Each number is 50 + 15 x the weight over its row's rms, rounded and kept within 0 to 99. Layers, rows and columns count from 0. The size before them is the row's rms in percent of the matrix's.

# gate: layer 2 MLP gate, 704x256, rms 0.233, rows 582-590, columns 0-255
# up: layer 2 MLP up, 704x256, rms 0.242, rows 582-590, columns 0-255
# down: layer 2 MLP down (transposed), 704x256, rms 0.222, rows 582-590, columns 0-255
gate582 094:48 69 29 26 11 63 24 59 49 53 52 39 37 20 53 43 52 39 72 42 38 53 68 51 31 52 76 57 56 66 34 73 72 47 78 60 39 58 56 59 47 36 46 27 25 63 67 93 75 75 72 50 41 31 26 73 62 48 66 62 53 33 72 54 47 47 59 49 77 74 47 62 61 58 68 19 19 47 52 18 74 44 67 29 61 31 50 46 55 52 38 54 34 45 63 41 49 26 68 45 49 57 65 54 63 48 41 56 47 67 61 31 56 28 30 41 50 26 45 77 70 57 62 51 60 64 45 48 33 43 32 49 57 59 41 46 38 53 54 36 52 62 35 53 52 49 64 46 26 31 41 58 43 36 66 50 38 56 19 41 68 48 59 10 67 47 24 37 72 47 35 54 78 28 52 65 66 72 31 51 68 45 47 37 73 37 41 58 78 38 58 27 58 53 38 37 55 52 56 69 54 51 41 66 59 41 58 43 62 61 37 61 70 62 23 59 73 56 47 72 48 38 76 45 33 31 48 52 44 82 69 69 44 45 37 32 36 54 63 36 42 52 65 51 50 48 61 60 31 65 34 27 40 31 49 78
up582 095:53 81 42 62 61 50 70 53 40 39 64 58 58 68 47 26 69 71 48 26 56 53 45 41 54 47 68 37 38 41 51 55 48 50 36 72 55 30 32 51 40 70 43 63 44 43 79 53 73 34 06 54 52 69 48 39 45 44 39 22 61 56 57 66 31 50 51 80 47 60 87 44 66 47 58 63 48 47 25 35 52 71 58 58 50 55 61 49 61 42 39 64 35 40 37 70 54 81 48 58 56 46 59 38 49 30 48 45 69 45 55 58 55 69 54 41 44 44 80 47 10 45 43 27 63 26 57 44 32 18 46 61 62 52 61 35 08 84 31 55 80 43 54 46 35 42 40 40 74 48 10 39 54 41 28 37 63 61 64 32 51 48 40 75 67 54 48 42 47 66 47 32 38 76 67 50 57 38 48 58 15 21 63 26 34 41 39 58 57 69 37 40 41 72 72 46 52 55 48 43 38 38 57 41 46 58 15 67 47 65 50 58 38 31 55 37 45 24 47 50 06 32 49 48 60 57 29 46 40 55 19 37 39 64 25 67 68 46 53 35 56 42 64 66 40 55 45 63 40 43 41 84 67 62 32 57
down582 098:43 59 38 55 37 47 79 32 74 65 34 32 52 27 54 23 61 29 27 56 88 53 41 42 62 34 32 67 37 81 63 44 63 57 32 43 41 50 59 40 54 67 49 30 56 72 76 41 54 45 27 48 39 61 53 77 45 50 64 38 49 72 33 28 57 46 34 66 32 85 57 43 54 25 71 67 51 34 52 71 41 54 67 45 46 37 56 37 29 33 33 66 31 34 48 36 70 28 54 50 47 25 37 25 38 63 54 57 51 41 54 48 58 74 42 25 60 73 46 45 63 66 53 60 37 28 76 27 42 50 43 42 26 36 41 50 29 42 69 36 07 40 88 46 40 34 46 56 54 63 71 53 71 56 66 49 43 15 43 57 63 45 65 40 26 46 77 38 30 47 30 51 49 59 50 58 56 41 54 47 41 54 41 29 46 70 41 42 72 73 64 52 28 35 44 55 64 51 65 44 62 64 47 62 56 56 53 26 55 38 58 36 41 56 53 77 58 73 36 63 61 49 43 43 46 32 65 46 43 44 59 58 47 44 22 54 33 38 52 29 39 01 43 33 69 16 57 69 44 51 66 85 46 55 54 62
gate583 099:29 61 46 46 30 52 47 56 41 47 70 54 41 65 37 73 52 55 64 66 81 62 74 66 75 61 27 33 48 38 52 65 51 32 36 40 40 55 41 56 34 37 72 41 54 59 49 56 55 32 58 69 57 33 52 62 20 60 70 55 22 64 28 45 47 51 36 52 68 45 16 61 43 63 46 30 48 56 63 41 50 58 39 48 49 58 25 80 41 31 53 71 31 38 55 64 74 45 55 68 47 68 60 31 37 63 35 49 50 24 47 49 27 63 45 81 45 53 49 43 49 60 43 44 50 38 26 53 38 31 61 47 38 50 78 50 56 36 54 49 73 81 35 89 74 24 42 54 38 71 40 30 18 57 49 37 33 60 51 14 53 23 60 67 42 59 40 60 47 57 45 50 48 57 42 67 35 43 53 55 34 41 59 77 78 26 48 59 52 70 51 35 50 60 49 27 28 63 51 42 45 31 32 30 52 63 41 76 59 36 55 47 42 41 39 75 51 66 68 59 40 62 55 34 39 77 52 21 70 65 82 07 62 34 70 44 74 48 39 53 55 39 71 61 46 30 63 59 51 35 35 19 63 16 52 46
up583 100:49 44 38 68 51 30 31 39 46 39 47 61 66 66 53 17 55 51 76 36 84 51 62 47 75 24 69 65 38 63 41 43 43 63 48 57 54 28 74 49 46 37 56 66 51 42 57 42 74 19 69 77 59 78 51 71 27 53 58 51 23 52 37 38 58 32 46 30 60 50 56 53 55 79 66 42 62 68 65 25 29 38 65 72 63 56 58 68 53 47 43 52 34 53 55 33 56 72 43 36 29 78 32 47 40 28 44 41 48 35 59 56 57 53 43 45 68 33 25 61 41 54 47 52 31 56 31 59 65 61 55 52 59 47 59 40 36 59 48 61 61 65 46 82 65 28 46 63 23 33 54 58 06 52 37 78 43 60 82 58 25 50 47 47 21 57 58 75 20 57 59 63 54 44 35 64 50 47 33 47 58 42 47 49 52 72 47 64 54 66 67 67 42 62 33 42 70 37 48 47 45 35 35 59 23 75 49 37 35 16 44 11 50 27 67 61 52 37 82 84 26 59 62 41 62 47 60 38 44 32 46 47 40 32 44 24 67 44 44 42 34 36 39 53 37 57 72 30 36 47 26 37 71 47 60 63
down583 096:75 37 74 63 48 52 39 35 66 61 99 52 34 44 36 54 37 55 00 47 35 54 35 53 45 46 60 38 61 42 35 41 28 46 55 47 48 81 38 59 58 42 31 23 64 28 52 64 28 45 32 25 40 60 41 38 91 54 58 43 45 61 75 32 36 66 66 48 55 49 54 61 40 28 20 56 30 50 47 58 44 67 30 60 40 70 35 42 74 59 40 34 65 44 43 74 55 18 70 63 54 18 45 19 22 49 77 71 49 45 56 35 40 37 70 75 59 25 57 86 45 39 47 60 57 52 77 60 28 53 60 51 34 75 38 53 47 47 86 59 36 30 62 50 41 53 47 50 60 30 43 44 83 53 54 51 63 66 45 52 36 25 30 61 57 28 57 20 49 59 82 52 46 36 37 53 74 47 63 57 45 42 41 41 42 71 61 41 69 32 54 62 40 65 57 52 43 46 71 33 64 37 54 46 74 45 49 26 55 53 42 53 71 54 63 39 48 47 43 44 55 23 56 42 34 54 34 66 50 60 55 58 40 62 60 36 30 46 70 52 57 36 60 51 36 60 44 49 79 72 38 37 46 52 21 65
gate584 102:43 55 33 66 31 45 35 53 48 56 70 47 57 44 45 28 45 27 41 46 34 42 42 46 67 39 40 17 57 52 42 12 40 32 32 29 57 55 44 64 43 57 25 41 56 40 38 47 60 42 66 52 53 41 44 66 53 36 29 49 67 80 50 58 44 31 48 64 60 34 61 33 43 23 49 44 61 60 76 66 62 54 48 36 47 64 48 52 47 70 58 59 56 35 59 31 51 67 49 49 32 60 36 43 75 61 46 28 51 54 56 45 36 73 50 39 57 58 46 32 62 65 31 45 46 55 42 77 65 68 45 81 70 73 55 54 51 56 58 34 38 64 73 64 37 58 68 66 53 62 83 65 38 51 38 60 82 28 52 68 41 57 47 36 53 62 41 69 44 39 59 85 64 32 69 20 43 50 27 31 50 38 35 69 39 44 54 48 18 55 52 14 28 39 57 56 47 43 76 30 53 56 61 68 53 34 56 95 32 45 72 27 57 68 49 63 21 14 43 32 52 50 58 38 71 48 52 47 36 54 67 40 33 52 17 48 52 69 72 62 78 43 46 39 68 61 80 87 57 64 43 22 53 65 19 45
up584 101:45 33 71 68 33 56 44 59 56 64 34 41 71 59 62 41 60 66 26 33 81 54 48 90 68 53 64 32 78 54 49 54 39 51 55 55 44 51 82 58 63 15 51 72 47 41 52 54 34 51 96 34 24 49 44 64 39 48 60 66 43 42 34 18 60 47 72 62 22 37 60 65 79 62 57 68 22 39 52 67 49 55 51 45 45 55 54 48 41 53 71 33 26 64 50 74 62 26 52 59 44 66 44 54 43 40 35 53 57 50 33 45 52 42 37 50 54 43 46 56 47 68 53 60 71 63 14 56 28 19 76 32 45 77 36 68 87 81 58 52 70 50 49 39 48 54 40 33 32 76 30 49 47 44 77 26 43 73 44 22 54 73 50 61 33 70 37 28 60 44 50 31 58 30 68 59 33 06 53 59 48 62 48 24 44 63 23 44 58 55 28 52 37 49 28 38 45 43 40 47 49 54 50 41 35 42 74 33 38 55 60 54 43 45 39 82 50 39 44 56 77 24 26 63 53 39 34 53 50 36 44 44 75 39 49 54 58 56 56 52 57 50 52 53 30 43 43 33 73 70 65 44 54 62 45 54
down584 092:37 41 79 61 39 57 83 64 46 41 45 61 85 57 29 77 36 35 59 40 60 33 25 24 60 66 71 57 76 46 31 62 65 55 72 37 58 49 58 66 42 54 38 63 38 44 50 77 59 34 56 39 61 67 55 45 41 41 60 20 53 37 61 52 48 44 64 52 15 61 71 59 43 39 65 46 32 39 52 85 57 74 32 52 48 64 68 15 33 52 31 53 41 53 52 40 20 47 51 74 50 37 56 37 51 45 35 46 59 54 40 65 64 50 52 44 41 44 41 52 39 50 58 74 47 36 57 51 50 44 63 38 62 57 17 69 43 82 50 51 52 53 19 49 34 31 54 71 59 60 08 37 46 31 59 33 39 63 36 53 39 56 51 46 51 47 60 60 47 69 29 46 47 55 66 42 73 59 52 32 56 50 39 50 42 54 57 58 73 65 79 85 74 53 82 83 65 33 52 43 36 60 52 20 17 83 44 52 59 44 59 54 65 38 38 69 46 55 48 79 59 41 60 56 72 44 58 44 62 48 70 57 43 42 51 54 31 63 66 31 24 22 45 71 65 47 72 50 60 79 12 48 52 26 44 53
gate585 093:40 62 47 08 57 21 41 44 58 51 47 73 42 81 65 27 81 67 36 41 52 49 68 27 63 39 25 37 38 48 50 40 44 49 27 33 55 13 60 22 38 72 57 47 36 56 65 73 48 53 53 28 46 85 46 69 43 33 71 40 33 37 64 55 70 44 71 62 67 47 29 39 52 44 38 69 58 42 54 42 55 61 30 54 43 48 44 61 36 34 55 49 30 66 57 55 44 59 31 30 43 54 24 41 57 67 18 64 62 45 54 65 60 53 34 64 42 54 49 58 85 70 49 61 42 62 44 23 39 39 48 38 62 65 68 43 48 45 60 56 69 67 67 47 47 60 32 50 37 66 54 40 45 43 59 57 60 66 28 35 56 51 59 55 42 16 44 43 53 24 46 53 45 49 51 43 40 23 59 65 44 52 58 99 35 56 30 46 54 59 42 49 59 59 51 53 64 42 23 59 39 62 71 74 78 42 47 49 69 76 66 44 78 61 32 64 25 55 56 41 48 74 42 14 79 49 37 71 62 32 43 61 37 63 39 63 55 43 45 46 54 50 54 53 13 53 17 44 45 34 48 37 70 74 37 67
up585 094:39 20 63 39 46 80 44 53 40 21 43 37 44 44 71 37 40 76 43 58 49 51 43 71 50 30 70 65 31 39 36 58 44 61 65 64 47 57 51 47 31 54 51 48 47 41 55 77 58 47 58 63 42 37 69 39 26 43 37 64 50 44 51 71 31 31 32 43 37 59 41 63 31 33 43 46 46 12 76 70 57 67 39 50 64 36 73 17 42 72 62 23 43 52 72 63 67 65 51 45 42 40 56 90 46 56 23 47 45 38 46 55 43 57 45 66 41 67 50 39 15 47 37 55 78 34 87 61 19 59 32 69 61 56 58 68 58 60 45 56 41 29 59 50 31 47 40 54 66 77 60 43 59 45 61 73 15 45 56 57 67 57 50 35 67 36 42 49 71 35 38 27 54 52 46 31 70 59 38 21 58 37 44 49 75 49 56 35 45 67 59 40 85 42 80 56 61 59 63 79 70 62 67 63 76 66 58 13 39 47 47 55 47 49 59 42 43 27 45 57 68 61 82 54 50 40 61 59 33 43 69 43 52 60 90 53 50 25 61 57 53 54 41 34 37 32 69 74 26 34 60 58 42 53 58 43
down585 099:63 58 60 39 68 63 69 40 75 53 48 48 69 72 18 57 68 62 45 35 63 59 57 55 31 71 57 60 29 38 33 64 41 60 24 74 53 27 75 66 38 45 43 46 52 51 61 29 65 52 58 86 40 51 49 22 42 55 54 30 70 54 52 44 61 43 80 54 38 35 33 63 43 71 45 70 47 45 59 50 64 48 59 50 37 33 68 54 39 52 29 68 54 57 53 52 66 54 39 64 71 34 50 62 41 37 54 48 32 40 66 49 56 33 52 51 30 31 57 49 62 69 56 45 32 63 31 75 60 49 44 39 47 50 42 44 44 24 56 63 56 50 03 46 36 64 44 62 70 45 23 59 56 74 42 68 46 33 55 60 38 30 78 68 61 32 22 57 70 42 44 68 60 22 39 55 44 25 49 56 33 29 85 67 38 41 58 70 51 66 64 50 57 20 71 24 36 40 35 65 48 76 74 49 48 54 36 68 50 53 54 55 75 74 31 26 34 66 33 37 36 55 57 53 47 87 41 67 67 48 39 50 48 48 69 66 50 46 33 41 31 57 24 84 38 75 58 38 83 60 68 69 65 36 33 32
gate586 095:65 40 46 62 72 73 48 16 36 59 19 47 47 46 55 55 63 52 55 45 58 41 31 46 63 53 60 31 40 26 53 64 50 36 44 38 44 66 66 38 71 63 27 56 42 39 66 61 58 33 41 54 59 65 39 41 68 46 67 53 79 42 57 73 66 64 61 44 26 78 39 27 54 63 34 41 43 43 50 43 79 71 48 70 65 43 35 37 38 63 45 43 48 42 32 51 34 54 19 43 52 49 62 29 72 87 67 34 37 82 26 59 55 37 41 39 55 57 36 55 57 38 58 76 44 42 44 68 64 60 30 70 56 52 51 68 55 47 46 41 62 60 64 53 54 47 60 73 61 40 58 49 84 51 47 54 54 61 27 51 47 49 49 39 15 54 44 92 54 62 35 75 40 47 71 23 54 56 55 57 44 23 21 38 15 12 28 90 59 58 59 50 69 47 61 69 62 44 47 62 53 44 37 72 30 44 48 53 44 52 20 59 40 69 69 80 32 32 32 32 73 24 33 60 34 57 42 56 68 50 60 78 36 42 55 45 65 49 54 47 51 75 73 44 59 41 52 68 69 55 52 54 74 25 41 65
up586 093:50 21 70 53 64 56 51 50 47 23 41 41 57 38 54 47 39 55 69 48 46 60 64 52 46 80 19 30 69 48 47 57 46 37 06 32 55 57 66 36 28 32 73 60 82 38 66 33 34 61 30 59 40 37 23 51 32 70 73 47 60 49 37 52 43 59 77 41 44 41 29 52 77 48 56 37 58 38 33 77 29 35 59 67 64 38 41 45 57 46 59 49 51 47 46 33 61 66 32 66 49 47 40 49 37 63 46 55 63 32 58 50 45 27 33 69 61 92 55 66 59 85 46 38 32 57 56 73 39 43 25 41 57 46 53 40 52 66 58 68 41 79 10 65 50 36 77 44 76 47 35 46 75 53 37 55 64 71 67 26 65 61 50 60 60 47 44 73 38 50 63 73 65 63 65 58 51 39 66 20 42 57 47 70 46 46 41 39 32 39 62 65 35 81 46 48 59 39 34 30 47 39 77 77 58 70 54 65 53 59 47 38 11 76 38 38 81 36 60 55 29 38 51 65 45 49 53 49 48 49 65 62 49 74 74 48 45 77 54 65 62 65 47 48 58 34 43 54 65 65 57 46 80 67 63 56
down586 097:25 51 64 36 69 35 72 35 64 74 53 67 19 59 44 66 27 58 71 52 80 67 33 59 75 48 48 51 46 61 29 79 35 58 59 34 42 54 45 54 57 50 55 46 68 36 47 43 43 46 59 39 52 63 36 51 77 76 47 40 22 40 39 46 47 67 29 36 49 47 45 18 63 73 58 55 39 39 45 15 59 55 54 53 74 55 55 32 18 55 74 31 47 53 55 30 13 51 37 28 30 34 56 32 38 40 18 61 48 45 36 29 58 43 55 46 58 69 41 63 63 42 72 45 49 61 74 63 60 39 40 49 32 54 33 67 62 63 66 33 63 51 42 47 38 33 53 54 43 24 62 81 59 55 23 54 50 43 05 50 45 59 20 73 35 36 44 60 70 57 25 67 60 46 53 56 63 43 55 52 52 76 49 71 33 35 37 44 49 53 78 48 43 46 76 62 67 42 49 66 87 32 29 62 60 39 57 87 43 48 50 49 59 45 63 37 75 65 45 29 36 42 49 56 48 71 23 61 47 48 52 36 33 49 52 32 50 35 64 56 49 72 71 46 52 46 35 40 65 54 74 68 59 81 74 61
gate587 097:53 53 64 59 53 70 30 53 69 42 55 42 79 75 31 52 19 60 56 48 51 33 67 71 48 53 54 30 37 64 66 65 43 53 36 32 44 52 31 27 79 47 33 60 17 66 66 42 45 55 47 49 53 49 39 72 43 59 52 28 24 50 49 32 67 47 63 64 71 56 55 34 36 79 56 34 54 71 40 50 40 30 80 70 78 55 42 56 64 42 68 52 58 63 67 45 30 48 51 43 65 40 46 51 49 63 63 65 58 39 43 67 55 47 46 62 51 45 99 37 53 64 28 61 47 39 41 72 46 65 49 39 70 62 46 39 47 33 73 60 65 36 32 22 62 43 62 29 69 71 45 33 38 75 61 34 44 30 62 61 42 65 47 67 49 57 72 18 57 75 49 39 56 47 46 42 69 50 75 48 53 47 27 69 28 41 23 75 53 37 58 69 47 66 62 48 36 37 53 55 32 36 28 51 68 50 42 29 54 22 47 38 44 55 61 30 55 77 56 43 44 56 88 50 59 45 44 24 44 39 17 31 34 38 44 66 49 61 38 47 41 24 33 39 65 24 70 73 51 48 42 24 68 69 75 67
up587 099:48 08 46 29 55 32 54 35 34 61 43 59 38 56 77 44 76 46 50 52 49 45 53 29 73 43 30 70 55 54 41 38 48 48 37 62 47 32 39 56 41 44 37 70 99 61 21 62 41 69 72 32 39 70 60 33 28 45 54 64 30 47 54 44 52 17 37 31 43 39 50 73 49 55 54 46 28 61 84 58 71 44 65 54 26 48 51 65 24 33 53 74 47 23 37 50 55 45 90 55 67 42 50 37 55 42 34 34 09 45 47 43 30 48 76 46 59 59 34 40 53 54 64 50 51 51 55 50 76 58 55 53 66 36 26 37 60 64 59 68 36 51 50 50 61 60 44 72 38 39 45 74 39 61 59 36 14 62 51 34 48 54 47 44 63 20 34 81 35 41 34 44 81 36 48 47 48 45 35 60 47 37 48 47 67 64 44 22 76 74 41 31 62 69 38 74 27 64 45 38 64 74 59 62 53 49 68 57 35 56 52 34 52 74 29 56 53 38 42 63 83 55 73 56 52 44 70 72 55 60 54 49 75 46 32 48 41 69 64 37 63 68 71 53 44 67 60 43 52 51 63 51 56 29 28 54
down587 097:63 71 52 35 46 21 58 51 12 57 62 75 59 37 95 43 51 28 39 66 43 64 33 61 20 35 35 46 77 26 61 64 32 44 27 58 47 55 73 61 56 46 66 46 65 52 39 31 69 39 32 49 44 53 63 56 50 71 38 35 56 51 50 65 70 45 31 23 30 70 56 55 49 61 66 46 51 46 66 53 59 49 54 45 62 67 48 47 18 67 57 48 47 48 43 54 71 52 58 50 76 62 39 71 49 59 63 31 55 42 48 59 33 38 38 55 61 64 55 34 42 66 57 44 58 76 61 58 57 35 26 63 53 51 26 56 49 21 54 63 55 32 79 25 40 33 72 52 43 71 34 54 42 47 65 67 00 66 42 35 67 37 53 32 39 30 55 67 62 56 46 53 69 46 26 43 51 49 39 58 64 55 77 80 37 60 59 33 38 63 63 49 56 49 53 45 55 34 34 68 54 49 69 60 33 76 73 46 66 43 60 57 27 39 49 36 71 22 71 51 66 69 71 54 75 33 59 42 43 78 35 50 54 33 31 52 66 35 57 35 07 61 61 66 56 74 23 31 53 56 62 28 53 58 52 43
gate588 100:37 44 58 45 51 38 72 53 69 61 45 38 40 63 49 80 29 46 59 71 45 36 50 38 55 41 51 55 57 52 46 59 46 68 39 61 27 57 79 57 55 42 57 48 70 52 41 30 68 69 66 49 66 90 51 68 41 66 43 39 70 37 49 80 36 29 16 67 68 41 64 61 52 14 37 67 50 23 47 54 53 51 62 44 44 59 56 35 60 58 48 70 53 53 51 40 44 34 56 71 45 75 69 63 76 38 46 44 49 33 73 32 68 40 45 46 83 51 63 13 28 37 40 42 29 43 23 45 40 32 68 43 61 27 20 69 56 51 40 51 41 26 45 46 46 54 68 31 59 49 69 47 19 42 42 51 62 62 55 50 52 50 62 41 37 47 64 59 67 22 77 35 70 32 35 77 53 72 52 66 76 41 38 48 71 56 25 63 53 43 55 60 30 73 36 40 36 49 47 56 35 37 36 40 66 55 72 54 50 57 35 58 41 55 47 51 42 38 47 43 42 25 65 52 20 72 63 61 67 37 43 67 42 67 43 78 63 55 19 74 52 86 28 38 69 26 68 57 83 35 62 37 35 36 63 31
up588 090:64 54 32 39 58 48 71 76 43 71 34 48 81 48 57 53 49 44 38 46 54 49 65 44 27 74 31 54 60 25 64 55 29 62 56 21 32 60 52 63 64 44 59 61 49 71 06 58 55 42 42 48 67 65 40 28 72 30 41 70 79 27 46 48 46 34 36 28 72 29 30 44 37 36 42 65 45 58 41 43 66 40 25 71 38 37 29 26 42 70 57 74 58 77 45 20 22 77 38 50 39 48 49 56 62 56 43 49 47 70 51 37 63 46 60 68 67 24 11 56 35 43 70 55 34 41 44 29 42 62 55 75 58 44 58 41 51 33 56 76 52 40 66 62 47 33 37 55 66 31 49 50 55 64 54 49 65 45 63 47 35 31 63 28 72 21 40 75 37 56 50 37 47 66 65 51 50 67 73 58 44 71 59 48 44 48 61 47 28 55 45 54 29 67 50 45 57 41 62 33 48 56 42 50 65 36 77 83 74 79 55 59 53 66 81 66 68 44 45 56 49 61 40 28 54 59 67 64 70 40 60 42 52 69 52 69 31 35 83 83 69 39 47 50 29 44 37 55 35 46 30 41 45 50 79 47
down588 098:49 34 50 48 58 61 65 39 42 44 23 52 29 42 63 81 45 47 68 47 29 87 18 71 46 64 49 36 54 30 64 44 56 47 59 16 39 38 70 52 62 17 29 50 35 71 47 53 21 17 49 34 60 34 62 43 71 70 55 37 51 44 54 53 65 61 31 47 30 38 69 48 44 31 18 29 44 55 60 83 41 45 77 62 51 38 51 50 65 79 55 79 34 34 34 32 42 48 57 45 36 56 14 52 45 97 40 61 51 71 37 32 77 59 57 61 43 31 42 55 39 73 54 52 58 63 58 52 77 59 64 59 69 58 49 55 40 67 36 38 78 40 30 48 65 47 56 27 48 45 64 47 62 54 43 66 79 42 34 48 49 41 63 40 41 66 44 46 48 41 63 48 66 44 53 45 64 57 44 35 43 55 38 43 23 49 25 42 55 56 53 73 66 63 39 48 34 50 51 79 48 69 29 51 62 77 35 58 46 52 39 41 32 46 38 41 69 36 22 68 45 23 57 47 42 61 58 56 40 48 52 52 72 69 41 08 50 51 57 54 26 49 44 31 16 41 24 65 57 32 46 45 54 64 60 81
gate589 091:41 58 32 42 27 58 52 65 51 36 33 65 67 43 57 36 24 50 62 64 55 35 34 62 44 76 57 26 47 24 32 32 60 52 44 42 44 53 49 62 60 59 61 47 55 42 30 15 50 57 64 56 54 51 35 54 51 52 50 59 63 45 78 27 34 39 67 17 66 41 48 41 79 36 57 49 31 50 54 65 71 47 66 42 53 73 64 65 50 80 64 81 48 44 62 17 55 40 27 56 63 32 31 33 62 36 56 38 48 32 10 37 49 85 61 73 63 67 42 45 35 26 38 30 62 61 27 49 62 65 53 67 48 45 51 64 85 58 16 50 52 59 38 73 33 46 57 33 59 63 51 62 60 49 61 39 45 66 67 68 78 40 21 51 07 49 82 36 41 59 40 55 55 45 81 58 35 42 48 38 44 20 55 46 81 59 40 64 62 27 49 76 45 55 48 58 63 61 71 49 52 52 25 60 55 78 46 71 37 60 65 31 58 28 59 42 38 20 64 34 35 52 45 43 44 60 59 45 33 31 49 48 32 52 27 53 28 45 45 45 44 28 68 44 62 36 39 69 73 53 40 51 27 46 56 55
up589 101:52 35 46 56 59 49 46 27 59 51 44 63 43 67 20 44 65 81 54 48 65 61 39 97 43 51 49 39 32 66 60 48 50 56 51 45 56 59 56 37 55 31 66 65 47 43 43 33 67 59 64 50 51 40 56 06 56 65 29 57 40 56 51 64 65 80 49 57 08 72 42 60 15 45 68 55 43 43 40 46 63 47 54 25 60 54 52 40 53 57 56 24 48 67 59 60 48 58 63 64 39 22 56 30 52 63 41 50 55 91 39 87 34 51 28 54 45 57 44 41 58 19 68 29 24 41 47 61 61 60 53 63 51 51 24 49 31 41 42 49 71 39 36 31 51 40 10 72 46 79 43 57 69 33 35 64 50 33 28 63 43 58 58 64 69 50 41 59 30 67 33 40 48 41 26 63 42 46 39 55 40 66 50 62 56 66 76 63 30 74 43 53 37 58 84 58 64 74 34 66 70 58 68 55 29 23 60 54 58 33 58 28 44 38 60 48 53 89 45 28 81 54 63 67 58 35 36 46 34 54 66 51 45 23 63 37 63 60 37 20 65 69 38 54 44 60 49 59 48 43 64 46 56 55 28 58
down589 102:51 62 41 51 67 50 54 25 53 45 16 32 63 33 44 35 34 51 56 65 44 59 77 52 34 34 33 50 47 38 68 47 60 57 74 29 66 35 53 30 71 38 34 57 55 52 26 24 40 32 49 46 41 66 27 53 47 56 47 51 76 42 49 35 41 49 50 36 37 76 50 24 27 59 62 19 41 67 52 60 64 61 55 42 58 60 53 50 46 40 47 29 50 38 51 54 51 43 41 67 50 29 39 72 94 68 29 56 60 66 52 53 68 64 21 56 34 68 57 50 40 43 51 40 29 51 46 38 66 74 45 84 58 40 55 69 35 37 61 42 36 55 31 47 52 77 50 52 60 48 58 70 28 69 47 58 54 48 36 57 31 46 52 26 47 56 52 40 53 37 46 41 30 31 49 34 57 59 39 50 55 88 62 62 49 27 48 59 40 89 36 18 42 44 51 60 57 48 67 40 63 44 60 50 57 55 69 50 49 37 23 40 46 48 88 48 34 31 72 41 25 33 48 27 54 35 66 52 84 44 73 26 17 33 19 70 61 01 48 74 69 61 57 46 53 56 60 57 31 24 29 63 34 48 62 64
gate590 095:33 50 57 34 34 30 30 79 24 21 67 23 62 46 40 44 69 46 56 57 61 54 37 61 50 40 31 39 49 51 32 61 66 64 38 36 65 29 56 45 61 31 48 59 45 26 56 25 44 57 52 34 52 49 58 77 73 47 45 10 46 70 61 39 74 76 69 71 06 47 57 65 33 60 38 55 51 33 60 55 48 63 49 38 26 23 56 44 70 69 64 30 18 41 53 68 60 66 46 69 51 38 36 83 53 55 84 28 47 47 69 48 77 33 50 56 63 39 76 60 43 48 32 45 31 65 86 46 49 49 49 64 63 59 30 28 49 29 65 36 23 72 43 25 67 35 69 44 45 45 49 49 58 58 06 42 69 42 27 47 62 69 41 44 61 72 57 46 57 44 47 63 38 66 44 62 61 36 75 38 60 42 48 68 67 40 71 48 43 35 36 53 46 62 75 34 50 22 64 43 25 49 48 32 47 78 36 68 48 65 46 59 31 61 40 26 37 65 34 44 46 51 50 40 54 49 31 52 45 47 40 57 60 54 60 61 37 34 51 60 37 65 41 45 39 55 59 61 21 40 57 39 56 34 77 24
up590 100:39 24 57 40 42 25 69 66 43 82 61 65 35 70 35 63 61 46 71 56 50 46 44 51 51 57 85 18 47 40 37 63 64 49 57 80 41 79 57 37 57 67 70 60 74 50 42 61 49 18 47 45 30 37 66 24 37 27 62 65 57 54 84 48 37 36 53 69 68 43 52 42 37 71 62 76 62 34 43 32 49 47 37 48 55 53 51 45 48 50 57 41 84 12 59 49 11 49 21 57 43 48 22 44 39 44 36 38 48 64 66 68 54 25 29 43 27 44 67 47 66 40 52 30 35 23 37 63 47 55 56 52 79 76 46 30 55 55 72 80 71 42 60 58 42 73 53 51 32 35 63 38 63 31 48 40 33 40 50 56 37 31 50 50 43 73 58 60 48 08 48 57 55 53 63 60 56 33 38 52 46 44 54 59 23 81 36 54 64 38 54 31 35 45 34 64 42 36 63 48 62 59 36 43 63 39 56 81 42 53 56 74 31 64 43 32 66 37 45 49 51 47 64 54 30 56 65 71 50 66 36 53 35 64 38 58 17 52 83 38 68 61 34 39 72 55 63 38 47 37 49 22 46 55 39 51
down590 099:55 40 55 74 53 60 54 57 38 22 41 64 61 62 42 32 29 47 24 26 65 57 43 63 28 42 49 48 78 41 41 34 54 64 57 31 44 66 71 58 62 67 52 20 59 47 50 68 50 44 17 26 48 60 27 59 25 69 61 30 54 36 54 70 47 65 36 37 62 86 49 35 25 47 68 65 39 70 38 44 59 63 61 35 44 45 24 31 46 53 67 54 56 36 49 25 41 49 82 62 59 36 45 40 24 51 44 48 49 61 51 42 49 38 45 28 29 69 36 57 49 43 58 52 56 54 71 72 55 70 53 63 39 35 49 36 27 42 46 66 48 37 73 56 39 47 28 52 63 41 39 39 60 61 47 61 69 60 25 41 40 41 35 55 55 06 40 32 67 42 62 88 74 26 31 82 61 52 57 38 65 37 48 39 41 27 42 67 70 69 43 34 58 58 42 55 77 47 53 37 46 40 47 80 53 55 65 54 72 35 65 66 36 45 61 55 32 66 65 45 49 55 49 50 87 74 41 59 81 29 82 61 37 62 61 35 55 67 46 50 38 59 72 90 56 46 31 57 44 66 60 60 70 39 72 72